Weights of a small GPT-style language model, trained from scratch on English Wikipedia: a variant of Muon for these matrices.
Each number is 128 + 24 x the weight over its row's rms, rounded and kept within 0 to 255. Layers, rows and columns count from 0. Numbers have three digits each. The size before them is the row's rms in percent of the matrix's.

# up: layer 3 MLP up, 1280x320, rms 0.039, rows 804-903, columns 128-191
# down: layer 3 MLP down (transposed), 1280x320, rms 0.039, rows 804-903, columns 128-191
up804 100:116174152096142172113191099107131154167144122102163090156100088119145142109094088127121161094129153144152110090105168131130121115139110098178148154135153123153070142123177114145118139184097120
down804 096:154142137057133119113093122123153168120155108128144122122140100095116130105166138132072176125116123155125135137136148124106102111148158083150141124105113141141083121145164089106119144136148128
up805 105:149092121125147181155145122162104131136094107123168093130105157096133146151156124120133119140147171160124127120142114101076117131147166131122139135110126124092097152085131114119135153130088154
down805 101:128121110120176115137074105105139124126110093098158144149165117142104115149169137139118124115115117136108145087091133116114102122115118114159116133138114181128150106117144156168120106119143117
up806 087:104130123134134145118132155137129073101131142151136143095131118115135143107148112119123142108113118125130129160164115145165115123082119140143133141096144134130117106167117133149119077139117133
down806 092:109140140120139117133159139125128099121088121123089140100106170124137122171178136133145144079150082101176151116109126117189183095101138132125127149115136165130108126146116107158119120161118115
up807 112:125163131131137117124114147137135145141109119142081130129172090120142147133079120164158128100150131107102158113134136165133114149095129087146148136109147099136089172143094145137148100093154128
down807 114:144210102159141144147117164148106116159137171156145138174140115119092135133144107164135126123143161153120179087113120136124112106110118106138106064129123127077129171193144162123090138171131127
up808 096:117096092131146065115139145120117124107160067160120127160129153140116142130130153069110171127172143107118105120119127115189113135146140115163119131147128123100124122169134123141120117123086114
down808 093:146189127120135125151108123123140130119078153153166130134147128124128118100162141146127119157155121147137112107126170095115139115132116108134122116140131127148151158122096141102174145112156079
up809 107:149154108160115106109108139129158168149124093102095123066102102080091153116151126153129139109143074134180133131151119143115108106095136169152158118157123190122132127120115109126144118114089119
down809 102:120118118135161114075172126149149130160131135129139109176137128085155110139110145144099168116121119103143119168105078146149153115157101142141153078114101147147111149140098102150133133144105109
up810 090:098158156174131172175113150094093124133121146159088085100144142125123158130090108109122155103120114115211115140128135075158199141107096156158113138138115133130147120120190166144121132114138085
down810 091:146093127163156124107141138129143100140147127104069123128164118093125124094156138131200113146140150127121160136117129161118086117119115129116114106092130138140123114075114146137113156152105100
up811 100:120089129117118181110113096153156107112128090141161127167129148121115133136136149120103088081089104123135152110115134124141151115115114166129125068094131128145117080115152096139100134100122143
down811 101:166144112121160089138160146120128101135136123072131159118114105162143095102161147178096109117144122115077089128163117118095145130118136157143160106158132149087146122120182119134148131086134109
up812 094:107146138097147099107063121144152137133147144078140104130138141128152152062139167138129155153083118138106117161129117107182140130093133115125145169163131129074137161163133117102117112153115122
down812 095:120106142131119116104052144159134125130146111104089109132108148154178149159124108144121173159178107150126110139118115099129133104174112124123079097102144156128125122116101118123125141127132143
up813 098:166139092118096114129132115132104107139189107096108110148198120137122127142117110140112165150115126116089080110132077141139111089140114126140125150102129122110168109166142109094128155111119128
down813 096:134153114104182154120177134117096119141096099108106140141140113122091131115115138148144127144163137065076129088111114132108098114173117119163110103135156172108166138144109107132118158059084136
up814 110:137124128109135144127088157077119154101139104088135147134093110152139163170136132132152179148143146092137141114130168118111142140110145132091112124135093089159134099137112138135156117123085121
down814 102:110129065138122161137144101063120141145107177132101146137124136119125124140089154132117114104150162133126104124178132093143139148096071157142123134121137112109156147103123160108121114167120113
up815 095:141101180116125064105094115112125098094122148103090145114112137075166116133146119069142112111123146125098104112129110100149127180119137144115103143115126121131155137146074164174159143132107137
down815 092:054152114096105178165073144098060139165101095121140136137172131104145130121135125144091088160133124132146082111084122119113148152139105119169088095113163131143123127127138082148183140150108120
up816 097:134089114159136072159114108157124120126142123150112107167167153154152122137112139116147175105159123100167161103104146144170176151133137134146088105085182125141140152156108131157125159100137132
down816 095:099110140113148152103115107133153156106116111113136131091117105138125162142174119133112144140114176154103056147159119175109113148100121155118163111152146149100091127132149124132136130130113128
up817 107:134133085140097125106138129122082128164106164156129117126169131181129111143092131164115153138158166098133131139144110110150123085127121137117147133104144106145120121157124111134127108118165104
down817 104:121138097128146154134134139141127128084141151140096103114117100115124122136077151141134110151127118101103116118140132129121144144137126102109115122113130173124141128154106147116128135125132134
up818 093:076133117137150097115115132136094141146165132117161145106118110103133163142156174142073134126169091135109118090146132130116089155158149130117130120148124110122110111152119131149187125133130103
down818 092:116152155181152108175129122111149134091078141158136092126055107140101096113170094104152120173110089130138136089116136093093081128124121119120166130127136113103144143125172124169108119121154160
up819 092:126112130150178099117121130118115162137120146086166132149144151161164093096136108163114138131131114126159155116102162142138128137094134106115170112087134105109138142116114128088149144106129133
down819 098:140137117120095119118150121110089112136104074161098121125151152149101146122105134106131123133109121128151130031096075126117115093126140146138156109152178122110116175111114119185124136159145129
up820 096:147098133095150148131113135129094094091159189152157132132098118131137140113128152110118143116123119146081117154064130128127118121125109160178117149134116125100129159154103111156143082113112131
down820 095:102095125126145130159171126163077099131134099111153172104091087137160173145129108119110145134094094099133122092117127104109114173132139134123134138115124146141186089168135154137104098125106136
up821 099:151147162093149122118149121162099157094140115138139100123118111093137138132137117109126076124108115124125146083084112129159085117145133115133141141111124171128116123131123097140126114142103109
down821 098:129153135106138157141172139147110138140125143070136109089151114092150095134133126111139138132102143117146126099157143134168098157115098143107123126081126141124124151103139133142146163119128117
up822 101:160124112111130101133108113131128143136111135123099091178127133155118142106126129124160131130145137151143111130119102107127133118169102131132132105087148150129126121109167108133127131142168126
down822 099:096137129174147172139143122120144154151125148150164093115135116101132146127103151124176171146131108108084109104160112137127150093121133152129106086115100149180117113117138144129104125116112140
up823 094:098121141115144116096142095122108144123105115148133147136109118090139157142121141123102131141139113193110084099182111131150102165136159114110133144131099136121153127138110132133110188122109169
down823 101:094123159149083124117156115157144127142129128116160151132115137130182145119121126129152094121133147154133158128126100130151110130139145092126096091141093118105148111110155177133095121147143149
up824 093:130144163132131136122107118149111094105116173143109168157141104154087145127126114133153096115142110143151107149103129144159106136122118117092130114088162118176091127171153167119117128151099084
down824 096:084109139100122103122130139095133137171123106145105099136143136144155157105128132102156137138092130122095149132133134102158118163073182160138134126125111164111081118145133107086135111118167155
up825 104:168152126147125135129105128118129138145090103138115159135121121109165138131115162113162183165132145169119151095143075115093129071110138159109120146121159167129160137135121144127138138136108090
down825 101:118120102111155127100083155122104108122177115135116145123108117135138181155143147097156122175106154147101106102098093126079152133076142124110116172114142153156137132127148113105116121115129095
up826 100:131096117175160140072169103127183138122126117139100131132085159129110157135115150143167140132133111135083114117149122106172141111149124147116175122146112137118153110127154142135100120119169155
down826 100:151097130146143116099131121112162099071130105118146158175122191136155116098144083170138122146169164151130090139128081128133122135142119169088109131160075128137121134139151142133136112171077127
up827 092:074121126091126139123144108131114112160097132167117089118120117110135125111129134124104120170162134147156100118095163144137142110134140140126130133091150094141119124124175123158128117145111094
down827 089:161132173161104122163134107128122140130113143134117136164133152139135107111150114144123146106138134146124171130097147148170144141119117147116143148180146133140129144127133114107124132091132076
up828 092:121105147144118128128132132146099122136101130145154119147106130083128099129109162116133143078103114124141208125130139120153117103171126183136114123199125140197094111129142103105100116100119108
down828 092:093118100131113104169171122138117091143166139119118169125108142129116158123120153133164134112113150147145092107066134132127112114167099142141130129091079123100140098147090184128137187134122130
up829 098:116111106112137142141121116134105149148136157146106126136169114136131128100118188159122112094119125101116135150122154115188161072153135147126171165100136155116150110146157127095106156110120149
down829 099:138137112155111143145111135111153139083152109148120132127101146119180107099165156109119146095088158090137150106115143119088122155121157145127126102095135148108173128100071134139160105136110105
up830 101:126126106163140116132158127124128145052126069167135120141121121109107138123151129126123099096180135097108126085138158084152118135141106135177164111158118098132134108120093126096115095123162170
down830 098:122097094095098159135142134136165123173148085114127136121087156131110148146150115094124144167104104121108106139189093156148120131132151151155116096115100140121160143167101122105141132115122079
up831 090:115115133157121116171118131074119118127151144137152111144118139121097103150147163094115125099134130134164138116146137160132125126180133115159113103121099139131134163140114140140139098104114128
down831 093:098134109129119099093104102145141138125084098151153126118145104125119128077094094140183132144133099099093123132112120109162109116065134141151160146132122152170147140156112061115115129117153149
up832 100:102176099108111159160104119121120135136116100089124146140151140156122142134124132095158125113116118141160169106148113139187124118116154153150144141157107071128159086157168117095141050161142084
down832 100:117119155161127124100086146113108155093116133125126097126111131129169085078121114146122139105126083157103119114154141124103122147124133109181086147138154148118156134123128123156139123158124179
up833 101:153127140146116144097123102119129153158125104140147091129154106100148137151132117150133163144106179136124127116135106122132140135097128164139154140110118121152073133131173152120147106124134118
down833 103:131109182118078086090117137143165126169099124159148116135096093115097127079109114121153140122096162127146138148084132150105135099126105103153132115137144149122134133110154112199101111098143073
up834 098:129152118149087108100122132178115139151180103101109158105067077121090083134120116157154105115101085126151134116134155075076086177120149126133146072135109168151093128146050122143114153079162116
down834 099:103164128111098165151152185130115136153156110151093113094127116130131137099130131140082082136097172131200150126160116105124128134097158082132130113144122116100213109144110124115129106125133129
up835 094:177147135125120139117116151164080160133149113107111146153127151162096151105123166143141124116099114146113101111151140112142150132141088107104113107096079086138119139120155150125119147147081109
down835 100:138128165154106149148126125142117151115122105142139131153162110115081118114159111114154142134127111149112132159142121117161142132089124091113129104144124125097138149111112119168082131130099102
up836 106:154142159149119146099145150123144178155125132120133133150100122121162095114143160154139152148099120173116122110115147138101121136124161126118133136110123167138105120143150130153124096153100059
down836 106:161136127088150122136110117091136141109142128080118116137142129137127100103175105100126145107140093095169106114138098159114132158108114099104093160132120122103151173139116125121152199108176130
up837 104:090140142147110132147145111164151119124132131158169115130158154136106111137145183119152155137112127136108133091118079134137143158144102156074071124136122110153100131117166113108118108160152116
down837 105:125180127122089125148099108164117143124150135139127160102140103125110162127196114139152174120098152069135139121135118107115133145147150152102132136137118117137082146099132124143130096094122092
up838 107:127142151080119140122107142159143101153108138190138135118127118136150113102164125108132098108126099129119128135121124114137151080101141112145155139147106107124109108120155096087135073165092150
down838 104:115082126133133086124147126158127078132114138117124123097129103083118119136122098153168115123147103104107129142119095102108104095100145121138139110142147106108117095103137138130132110126139130
up839 105:169115107143118145105087095121114120117152101084153135117124102128124111137132095118127072119121113107111114111104144096102127130149120176109059085117147105134116135094095122140132154115121106
down839 101:138137141148152115107108129131135117151126094142104139100145089131117192107132096057126164158120106137111116151122146134136154100111093086084098103177100158146151121114101094079112115115131091
up840 102:106104127118145157141118113176153126151123118150123121130145142085100095130144127138151152115104124170102131130150140126117085126095093138163139116097115109122088120136143086140141083086141139
down840 100:142156123131114160137156157074164128125156122175116111115135148094119166128147112157114122104128151171081126107141137161129107152142200118135147087151137127123113129112125117141113150102120117
up841 102:183115089105103134120144118100120116117095111113125118101152121107100092114082167150157155142145207114117115162155148134144126135159148147149165134135113157106139124133163112132134100125100132
down841 105:122129075125173171135150088110137132131108120102120127112113128137112123156119149137163127125124125124089167121079133110085107153140126085140154114130136140152104114143146084132101127143162107
up842 097:132160146141151167127161115108098113085138108114134105116136121094144148103157112131142126132154101137104089111152082117096142113083124131171156114175118161099122103094137137132100111138150126
down842 098:138155103144094083109109153141099131122108111146099139123104131163101166149116110111159125127138152137134107129121143128115148162121104139068139140076123087154097105113136104105121093108139125
up843 095:079145153131119130109100114135124145090118131096099113087129122120049117134115106154125141100130133157135137124134112119123080182114144128134104084150129148142118136148131173146094140109163094
down843 097:199112115133133139118119148108098119155112153139113115154081070118146134142151148103122132177130106138182145113092141110148150096148088144168116141117123195137143089106148101148128132108121120
up844 127:170157154117110131147143103113119103115143131078141086152098132135118137124131165160132141131126105158154143116162092130190136160120117086147122122135089142160106129125136181152146114150147143
down844 139:166141108142111143107129111097130148124164106127155119151109140099121173138137127154133131141155104142113165130134111120181165118133133111127153095130111123107132163141139121124117093128114109
up845 096:111064101105137149106102136111121134139074088112143129157154143123140099110129141138086139130113123148130117126134101086133135157138123121157133126139155088136129169118121119134111139141122112
down845 089:143183125150114177103084114161102095152188124169173151120123087120144142138135126131105107140174121102100129142090137152113121118117169115079161099132135137138111145121133088146125124113123138
up846 108:139103129121052135140123107108120146190135110151150141088165105099144133136109159127124154174105148116135097121135145144159155115129103128089166157141103078146116196151131081172084136108100090
down846 110:108110131129063116121102093101121124140138073116146130082157095119108105150119151123120122148103134100118130151107142114130134150134135100106171110123101099121141157155149123151153114107199149
up847 099:146126111110103166141182121099114118155126164134099144137093118155122183123118142138159115158078116154113124164110114147182126107151104148111101147123138130127168134168144130122109183153118106
down847 104:135102130097125127096103126123171121122132136153107174106108123088148140145124167121141139155119089147144084108104119154142094111136103123110124126110123125132107125151119131089154150168117167
up848 102:120133153109135079135135128140131168171166110077157144141129112123147160153153126103107123125099054115116140142130138136139150101157110147110104083122147160123103137124154167081122120145131154
down848 105:119110117194082128166150128125089110121147134153112111149099138134150106124095105128112125146135135100092114129131164107091158132134119168057163131091168117153166096138106104141151127123137075
up849 101:106135158059112110139105137122072099109137132141137078134090124110107162124160106068119063128132113111110106126145097150171097111118084116118130121088136162117155125166118147123103134123163102
down849 100:136150126127094151145161174099173121140121147111103118110148084117148142146121148104123152149152157116165125141119143057103111106130116112122120094178139099100138126099123136180193134105114123
up850 089:156122120118133167161125140101087135135131121159124088130109106097104088157140113173128167138128155128091153107133117114158134121107117152144144127165165117173121119134111121084091111121138123
down850 092:110125098098132112124123145080126124176125111107071158167129100111141117122147121146121158120101111126129157164106136106099088141102117125132102138170151178143103169099149164064151153116103133
up851 103:140141141150131135123120113103123100130077100139106166139107100097110148131152113193083148142181142139127122131140133151172134144146093151139145125141155135145101110163114120126170125083168121
down851 099:103139147119154091134152110169139129121114096149134122051122091093123107113149125135128154116117124114128131156162147138155138129113137116163173110101130150125127128149133113122127157117120130
up852 103:166098126129133107127152101129161125110155101113095087120112131166119127104089123086141136140130102137094164160143089175128153149106115146109113160146104141113119129153165117153122111183152130
down852 100:149107128118096160105131103112092126125097143135118109120109146152148063145111128118118147134077155145103150133135158128113127106147106156122138120078153128116167156158124068142087178135148090
up853 098:140176130127146122129129133146095113107118111116113071138130122115160155116143129106137140173169179144116154141080129101132169093102132089112089175139205114104174125142128135129159146130121093
down853 101:161118161096135102117140109148104065093173099113148084156098136144139118125071140171116125121163161129127115105140149129132093085119123153128107104125124108131154124136145092153093104089122127
up854 099:102132135122095108112117092149152121130151162094151165139130139161127142185123098161141139121135128111116127125095126108112115150147158121173151116148096163122174148134134120089120153139168178
down854 100:090116107104097099136157084082107109092118145145136086112177133133133094110146142111176131104176118107103122111130131119182133132128136156132179155155105126131088141144084097131090152147109143
up855 100:118117117121157181144163167059114170175097146151127145113156110107138119117080154132152152094113127156144133132155156099102140131132114128143124116100102137107153189125138151137116139118109075
down855 094:113113157097098135157097106118108142128162141121127116098148125131131096108118107115164135155170114109127141114132147153122161057144131131129157137128116142133139102116145102104130070180113143
up856 131:137121109091171172128117165058139076143151111178105115167170152145167116149122139134160132136124110123121119166141135122115104138087115123109107152166138133113122092139145118144135151107133142
down856 135:121111114109135161127092158097079090140175117129119106156116127153133127108117125158113118167135101112156147141076113122159090107136090120104135180143130094143152099082144117111121107112119140
up857 093:090133151082119127120114114148118153105105146130103171149105142101101100096134137081129114137126113120171114089073183121159138119140116128117113115122121097092133187138093136146105130142131098
down857 090:112154113104152140115167156133110140074143166116123112116132136121083109176135150151118139145141125120104122118077127136113205088077136114094109118116074145105097124125123120144149140109127156
up858 098:128113123099116152122099059133135146141112151121129121098138124098136132146129062110166152114132099098126112122122139113150139104148096144174145145120136146071116154130123129124150133112163122
down858 095:132136132163163126151105124103119124123109129123100150124119126125113108112162098115139075118092102124127096068166148072137128111102133128103126128168171135106109119198099127178137097121113152
up859 099:147108135084082102136117128121114146100154100182161124084152148175123136121135147111163142126144157166134111124138157149120168109080104103133136129140110131135117128135091106101124120073104140
down859 094:170088122116113100134113130123114154103107106127131116118156117158110129112155117127109107110154135131140132116117120122115135112121154138124125160088094125161136087119124117120144141090068129
up860 100:156104095173130134140117103109093166125120155150144106112139150128125124110129118126163104142121124133127114125135133137105125132138142144145115140119135082132134133116127094104125151123083155
down860 100:112113160108138158092103120127125075122113122143130123193160093116138132131133144096168140146134151108135181103124134161160135127095110101097120133171107121133131093117160072121151137169136167
up861 101:126114091132109138113144075132149157114118102127186107147123099164141142113156125142156114171157129100120137118158105127120145146134143088169135162159146086109103153111138133133090187099094143
down861 099:143128133093143136107110118127089073122107110103176150184156140108180123107117140160127114100109134101129151150119124093124111123131113130078099127161093129108091116147143165153123087107134121
up862 114:139099125138152168128143107132144154088170133094118088114127102158105167126140093106126107125089163139120121133081106142100134123114167144122135175140140139167140165115126143130103140118139138
down862 105:125131137129110123122197137118119151099161118126141106143111094127109114127101102153133135151114105112124146164105104159121114143104134115132095121137086083152162142137135175102096101171202123
up863 096:115116114114155138141107141137097116150129100096168120109143133140152150115136101086162137116095126113114141107128097106149143139123118041127117141117153098118173106112121118121144154134159132
down863 099:133115139151127110110157138136115158126118113145119184109124124095161099153151094138150084156126109130120143107153140109135102153174159145128131114123110142171129087127114092120135087114102139
up864 086:102125127136138114101131123127151119117122122112083114094095139115103142113199140135116111160147143135169113089165149150155150139166144139132111129157148126110110178162140113166144083117104150
down864 093:145135093184095173123148104176127150069127132168103087102128115128112092101126088111136139075124151101092134136121142120131123145117169125129163150124112108090121044118167114122127119116128157
up865 102:124129181155150102106145127102162134109184099112151119145147129134129150130133134125128147112153157136171127113098095091159143129107127110115122119133151087134148147149102167133119100158098141
down865 103:153130137116167108132122116139133166139069134112109125130115085137146081127171123114169133122108129094121094142107101148110093107141109163150140134123114180137087181155141131134143146139158138
up866 095:120163126119136143135167177120086156114122135155110148113112128142160127121132069114137147126138139148106122146145090148113140068164138162123143152177131142140150152117125128130153148149116152
down866 095:099187101146106143129155140168126137130110107159094128105129125101190118104159128077165102146097120124141164132142112141114169146116119111094131154110158147120154088112099116123125118142126148
up867 104:104168142135113134107162120144144110102108114143127091118160116163130174100094116177139121069093134133165169139159146167081118131116160129131095130124123149116108104169114120152141167142117118
down867 104:123103185152136145163174111169147095107137138098135101132124136128125127142146168117115111104089148132114148117141122127171152177163152125117150104111124107138150089140156136141136099145090161
up868 116:143118151118135111132133151180138088113148162099106127094133156128125149130095158109139136110151165123121111142154119130103140149131100140123110097155112144128108131169113116123139140135142150
down868 119:117099109162067099107116170095129113111143144127124151136114112128144164104116085131162111145131106145109126100104105111132069174156152136132148147146117155140121170136126123132122126121115154
up869 098:105119134140116111137071132164116118166099147091114110157140151177139126097142140115104127148102090107092154121117149153143119132157173084148100122136143145131126093130125097127114101122153123
down869 107:122101140132109093152110095130148107119097141130113120119112154148146138126091107157151145145107142125088162144164156129177108119082121126140110112134121108180120086134142118157122171097138125
up870 091:124146110142132125109116157129099124134128110086122105118078095127148167163129167130161115129167144122119123093170112123105118181168161130171121172139153113154141140134139119145150118141107118
down870 094:093123140136136144142160124120108130092122095120135100143175122090116114130098124112107155149105132128109092094115177129101133150115127162100115156153125106103123121121109103103095092091117154
up871 102:109115093139082088174177154107108186148167089116147131136122142097103106135125166106118136165151086144122109082128132135127117114148139190112112135103129169162148139125144149123131150137135117
down871 103:119091140155092144176128147145123114102150140137114149067129093140106145165099145107165163141129142117093148130091127152156082119122151064124104149094118097126142144123107190098176093204103158
up872 091:107168148113175125169164121117155157143086151144152128152116097082131164128131136118134091102081135129103123143115110104088124083135154129112128138122082135162121111130109101110146121117169129
down872 093:122101118149143120138119107150114128126127090083107125106136128172139114081150174095144161140145107144156154119113145152176139161094129137121174124135166128101153128128151090123100094123120131
up873 110:141154125117117125136117102112141116116180100102120160139140142129118145152082133135135154163097105108114145146142170128158135148129152151112088093087144133154119086151132121141087114110128127
down873 107:109149115165147109150087141089112118074147150125088117140159120075121169092165130126084158134158167086190176123149095121149110116140131139113125137147120152160155142156101118148089153131123151
up874 098:147101124110140143125121103160078108131137091162120114094162145093144120135163100089091110106130158168105121140152089099117138133130152130114170107107159159104130166086096142131141128120096106
down874 100:092106118109151141123139147093123133138143127136083104150156122110084139122138132117143121122120147154160132093139162142096098131116148111075145151147092108151154143145078159134121066153146133
up875 092:088149162114147119119121113110107126158116128138168117125119129109140133144113116123105106113123159137090134103124118168118130081123097084157111116125118114103132117164095110155124146136100147
down875 094:156113173129151135128108124107146118126080138167162155093149127103163133166128142105115131093142109094139129110170088103128124160127073118120113112146136072094104145124106144148130086129110169
up876 102:136179160097123128105162140163135105102099131128150136121135118101116133154107109125131180142077177100105153116125123129118124137096132126123152159158122118163147122179161166135116150138070159
down876 107:108120123106111143132166101159102080173128081055148129133153152145163132171112117116119110132147104102132084112154088161156122109110146129114175124131134116146162165132129139127097104116135107
up877 089:133145133133105092155139076133134135114083102112107154116128142107108136169135157117145127129114131124105097134144114138123117113099147131151137122126112126105083131126108136129086095156116145
down877 090:140149120149113144153111104129054115118115152136138145111126130134111161104129136140133161078089114102144153121126105158102125156103169115127188125146132127063098077115167121105135084115111129
up878 103:144172169130135103147111088102129117100135155148135132123117118120113120176124156109168110088127131172107136099122129152115105123095121152118156122127103117110136117149141067123147103168131129
down878 107:128145120112110157103134097126103127095151142136092129121090139148137147159117117131123130135110177148120148130117129125187115135133124201100139124164135092112127163109168114126085153135121136
up879 110:125143128123107120133127105140119141120132124128144152135134158105099150125089085175147180101138116142172111109139086146089098106143137144130120108105123174129132139113182133167151153127158096
down879 101:108125144129146093149105159142125153062147199124121152139157118104098131119103146090120151107141099109144119117095082128110088135134175100130137130109138149108134132111116152114124148165152146
up880 107:148150134122150128161085149138151133117115134131081149105120155121100116140103142127172142139127142140129121095110115165144110162140165149098090130121134130106154127114140076098107090149120150
down880 103:082142084124130106157137135133051133109128169145099105123079118146126137127131134138148148117149147124123092124110084136144164134120092176165144115115099104104113139120135101063135077162113115
up881 100:159103103148144138135144132175131114124111124102141150123171173133114132158120119157064129144132100151148115100150147128137117182154090086126123121122114102139111113131152130145100169106131157
down881 096:120077164114145089138149093095120148054138145129133147158115144141116124155171148165108140126118118100088079126144102163121141110143156074156124145142139179121148153137130120125150136138134122
up882 095:085142172145137160146110130128123104134169128079121108181121169095136136104118150116130135143112137142122130080128094126106134128168113122136110090153146111089129111139102137111139109142115144
down882 097:150180127074108129148154123124130116154121128113096136137145145123135142130117087124114117154116122089125113100109117102145150123123108084087128121129128131127133129132134147120106152129110127
up883 093:179157136126144139133106132118144089141114186121102103130156167142164094123160114127148120104118074165106124152114149133141096145140137140133109094141157079121134135131144129142129116136121123
down883 092:120065158124155112137078098102170110112131140112127161096117171143142146127145113156101118150133119128159142138107112184081161158101141089142121169129115126138168127123117124162129154111125106
up884 109:181124148126095123145135132114069119147132164167217149185101113124129119141141135110131117100134089081099146148102185127115157104131133167100115144115134144103084149129081133098145122107133171
down884 110:150151124191117159156134121128107116139151152167164144144110133112120131088093109110140109078148156119078137176120165121143146153169096154191185161128149141113134100143131152133129107103121125
up885 111:149125071120122134125113127146124116134126145100112164149122155141111131145129160100118169171139113128119111138079104122118133106120208150120167142124144146127117168173126147147119140159127113
down885 113:141104123112142134129154125074162139140153139108100093133114151131083113090132174127104166168085154095120094117113078128130123118144122140149142142113118145085106102152156143174139127136085159
up886 094:095120164127144132124132123143118111091130082085116113105147120113150110100096121110133121124109113126145091144176085103080115135127126121168120112142131168148160125132134148143111116154135096
down886 099:111150140099121170090127148112110079140115134117157163140133113118123138117135114110121101104089085122111137141121120122103108108132165135154145129126062100121101157107120166124118154166141115
up887 089:164106090084094132134136114149147136150083149124120138161106137163146140140089122118113130119117064121119119155127144144168157138092136096182136087097124157174155111137174143130118091109136125
down887 095:104102145094151144119151124126109100085153105105181132153147142145124104136142176101116108068125157150201143169172125128135147157096108135133121157083161134119109160132114114125095167121134110
up888 101:101128072137115103133113124121138095132149090126168157135087117134119117111136132170129112089103110130100097132122151062102129133129123125099135090114096123106137129117142157087088115151168131
down888 098:136152124144126116137148176107136118162113143124098127124126139125124141132148149090116127156086143158114119126165085080132106129152145114129161110123094153124100178153102173119128117159112091
up889 116:112124141178135130087158156103154117113158103097099095091096136137127134132119122153175112119120163163091103143107154131116116091129161126145149120146116136125140117125138066143102138101117155
down889 113:116114156155102110065116137130148119137109138062116153116107161132092135096093103126164133116118114157116119109122128147127092089111175125135123148145070158099145126139084102147092128139114112
up890 093:119151081117117131088115123099110142130112095070142135148108105139154111105105127077059132143107124091131116152139100141125113148124188106161101125131153144075092118131109149099115103148136159
down890 096:111142145156145091130121128072102132169101114152121136109121111153128103092136129106154103140125162098119141117140119116097155144106136143127143122132112140121125138114122106105124143100142159
up891 098:120130122133180135133105122149152116086122110100108155134122073099122147100120153164164152123142120100109094112140097113064090134123156142080133125126067106144124164120154103110165137144091127
down891 099:133098148118180094155155112137135180131144156121135119095123146128102129153144140088127144113126156090155120116111169152098160075131135079157108178110132116090113141122167117119126139134155137
up892 099:119131106100088116067132113120152094108131092151119072159089158132116141160102110137139120145102130105124129117142109088128119155130169162123123137143141163143121153121151138135143087104128136
down892 102:121153106117134165089144110133097102117122128130132112171112124153151136130109160134124138135123129118112150161124114110144161136105119154156138146133155173118114154112165130119115171172115146
up893 097:113137158152125116108125104115126141136126169131120177111121098149136119103101140121128127165165129129083078168099111098105150110124199122113124120121120117138117179161120130162112140166128151
down893 097:154106135127149147154108091103162130127139124150104101147101132117122117157114149131080167090103084148108117158143103095150135165143123114135147155123157138138106100138167120129139116118147164
up894 097:158148161140116112049073109118137115112116126129111155151114077079150133161167102089111148124118150134116131131086101066122106151086121142118124126142098151145140129125139156097159118136091124
down894 099:088142119131087111128100113219109125138148136110115101090183128133119114105164134151120110129122097161101102149132099090106106173137109170108132125117109112114159128133116124148124172080148128
up895 116:150146138178127144127143105160145150086090136134148164146106111139069156149127131121115158115094115104118182155137121100149125112144136135141141105068125168081151106100095164125158102123081151
down895 107:110089149121132127120141152129112119114146125130110160138092118147104082100113162119138134121060153110154138169155150136110142140148116099095145114130107119130116139146130192183127094137106141
up896 103:114091098134149134128094132130115118118150153128110103145163129135150134111146098094128149162088139149089095116140122121140140155154153137126116139114135145103126145122123100078078142105147092
down896 101:128107146138127137180129138135166149120107116109106109109100124114147134099106101106140096149100143151146101125151150128107098150153153080125114130156097135119111129162154088106158111119123134
up897 104:096099113109192149134129102139119114111126188139122139172114158134127157098153113171124116125117134159160097098093169110180111142137141182170152160106089129146158115166180115104119140116103112
down897 099:107129086136125145163135124119137120149118149144136137153152137164119186144175129138152137122135098148147091120147154161105170152162164180084153117137129145107085125096098084149132109129146171
up898 095:144116068156128133122158177145117117134149158165138149141109142140113146097119115159145175062140149149115078151119160134106126147137103103119079145116107084118163118149107139148097079172155122
down898 093:168147143141120091125137118122132135126161102112136139097127132131128161100110126131077143127155136169122127173134158160164170162133101148117176104161105083121128154071133151170146151160127079
up899 096:085090124164181108106128122115123141153093139123143160129159120131168162091131092101151160104104110131120139103088100144105104125134193169102122156145119164140124155147119151118142139088146144
down899 091:154132178160123111118136118105131086112098129145163137120120123123125128149133138154136098142147120133125128136113118118111140097117131141119126119064121132102151129156099119110139170144131114
up900 108:119154130150123121129122102122093120108118154094167140149083147173069146126092138111099125120113083133113152125145100114134146133152111128153182080137113113154113133100104111103099143100179132
down900 108:126151155119063108181149151154131132114102149117144098138138101104123095131119132144109099139129148074091123099125088144107123104111137126126105126090161141171195108101123157126156097123150108
up901 102:153167145132125098091148122136117132092107171153173111156166085107109105168118144105143128101143115094103111134119125136126115120104102110121176154085123131158152133145127131127142149140150123
down901 102:101160176117121148102181140153142148085132145106142098155141114125117112141153165132183130126116121142131130108112150100132130158090168113080143143144094130107168164139126149080176101083118154
up902 092:083135136106112138144103121097120162146122160126063134114110103126147128133110153114152120104146099109112089134127133125090108146097154136149170100130161107162116161115105094157098122119119111
down902 092:127136131165113131127130162091180129147126129109121106161131144127103106161113127111098138125131124131123138104183136129168147144144116142121148156110152101082114121124138151115099091136168184
up903 101:153161106145097180136154143147092118107144119158128121136105111158110119155141092108133158151121130089103118131124132123132139135112150159131098133096140104130138185146128124171153149132152145
down903 104:141163071157132113135126147151118112137110138145106087106108149187133179102136076152113186134166131122114158096157151092107113110141136135084126088117133127142134123155110114145101140141153133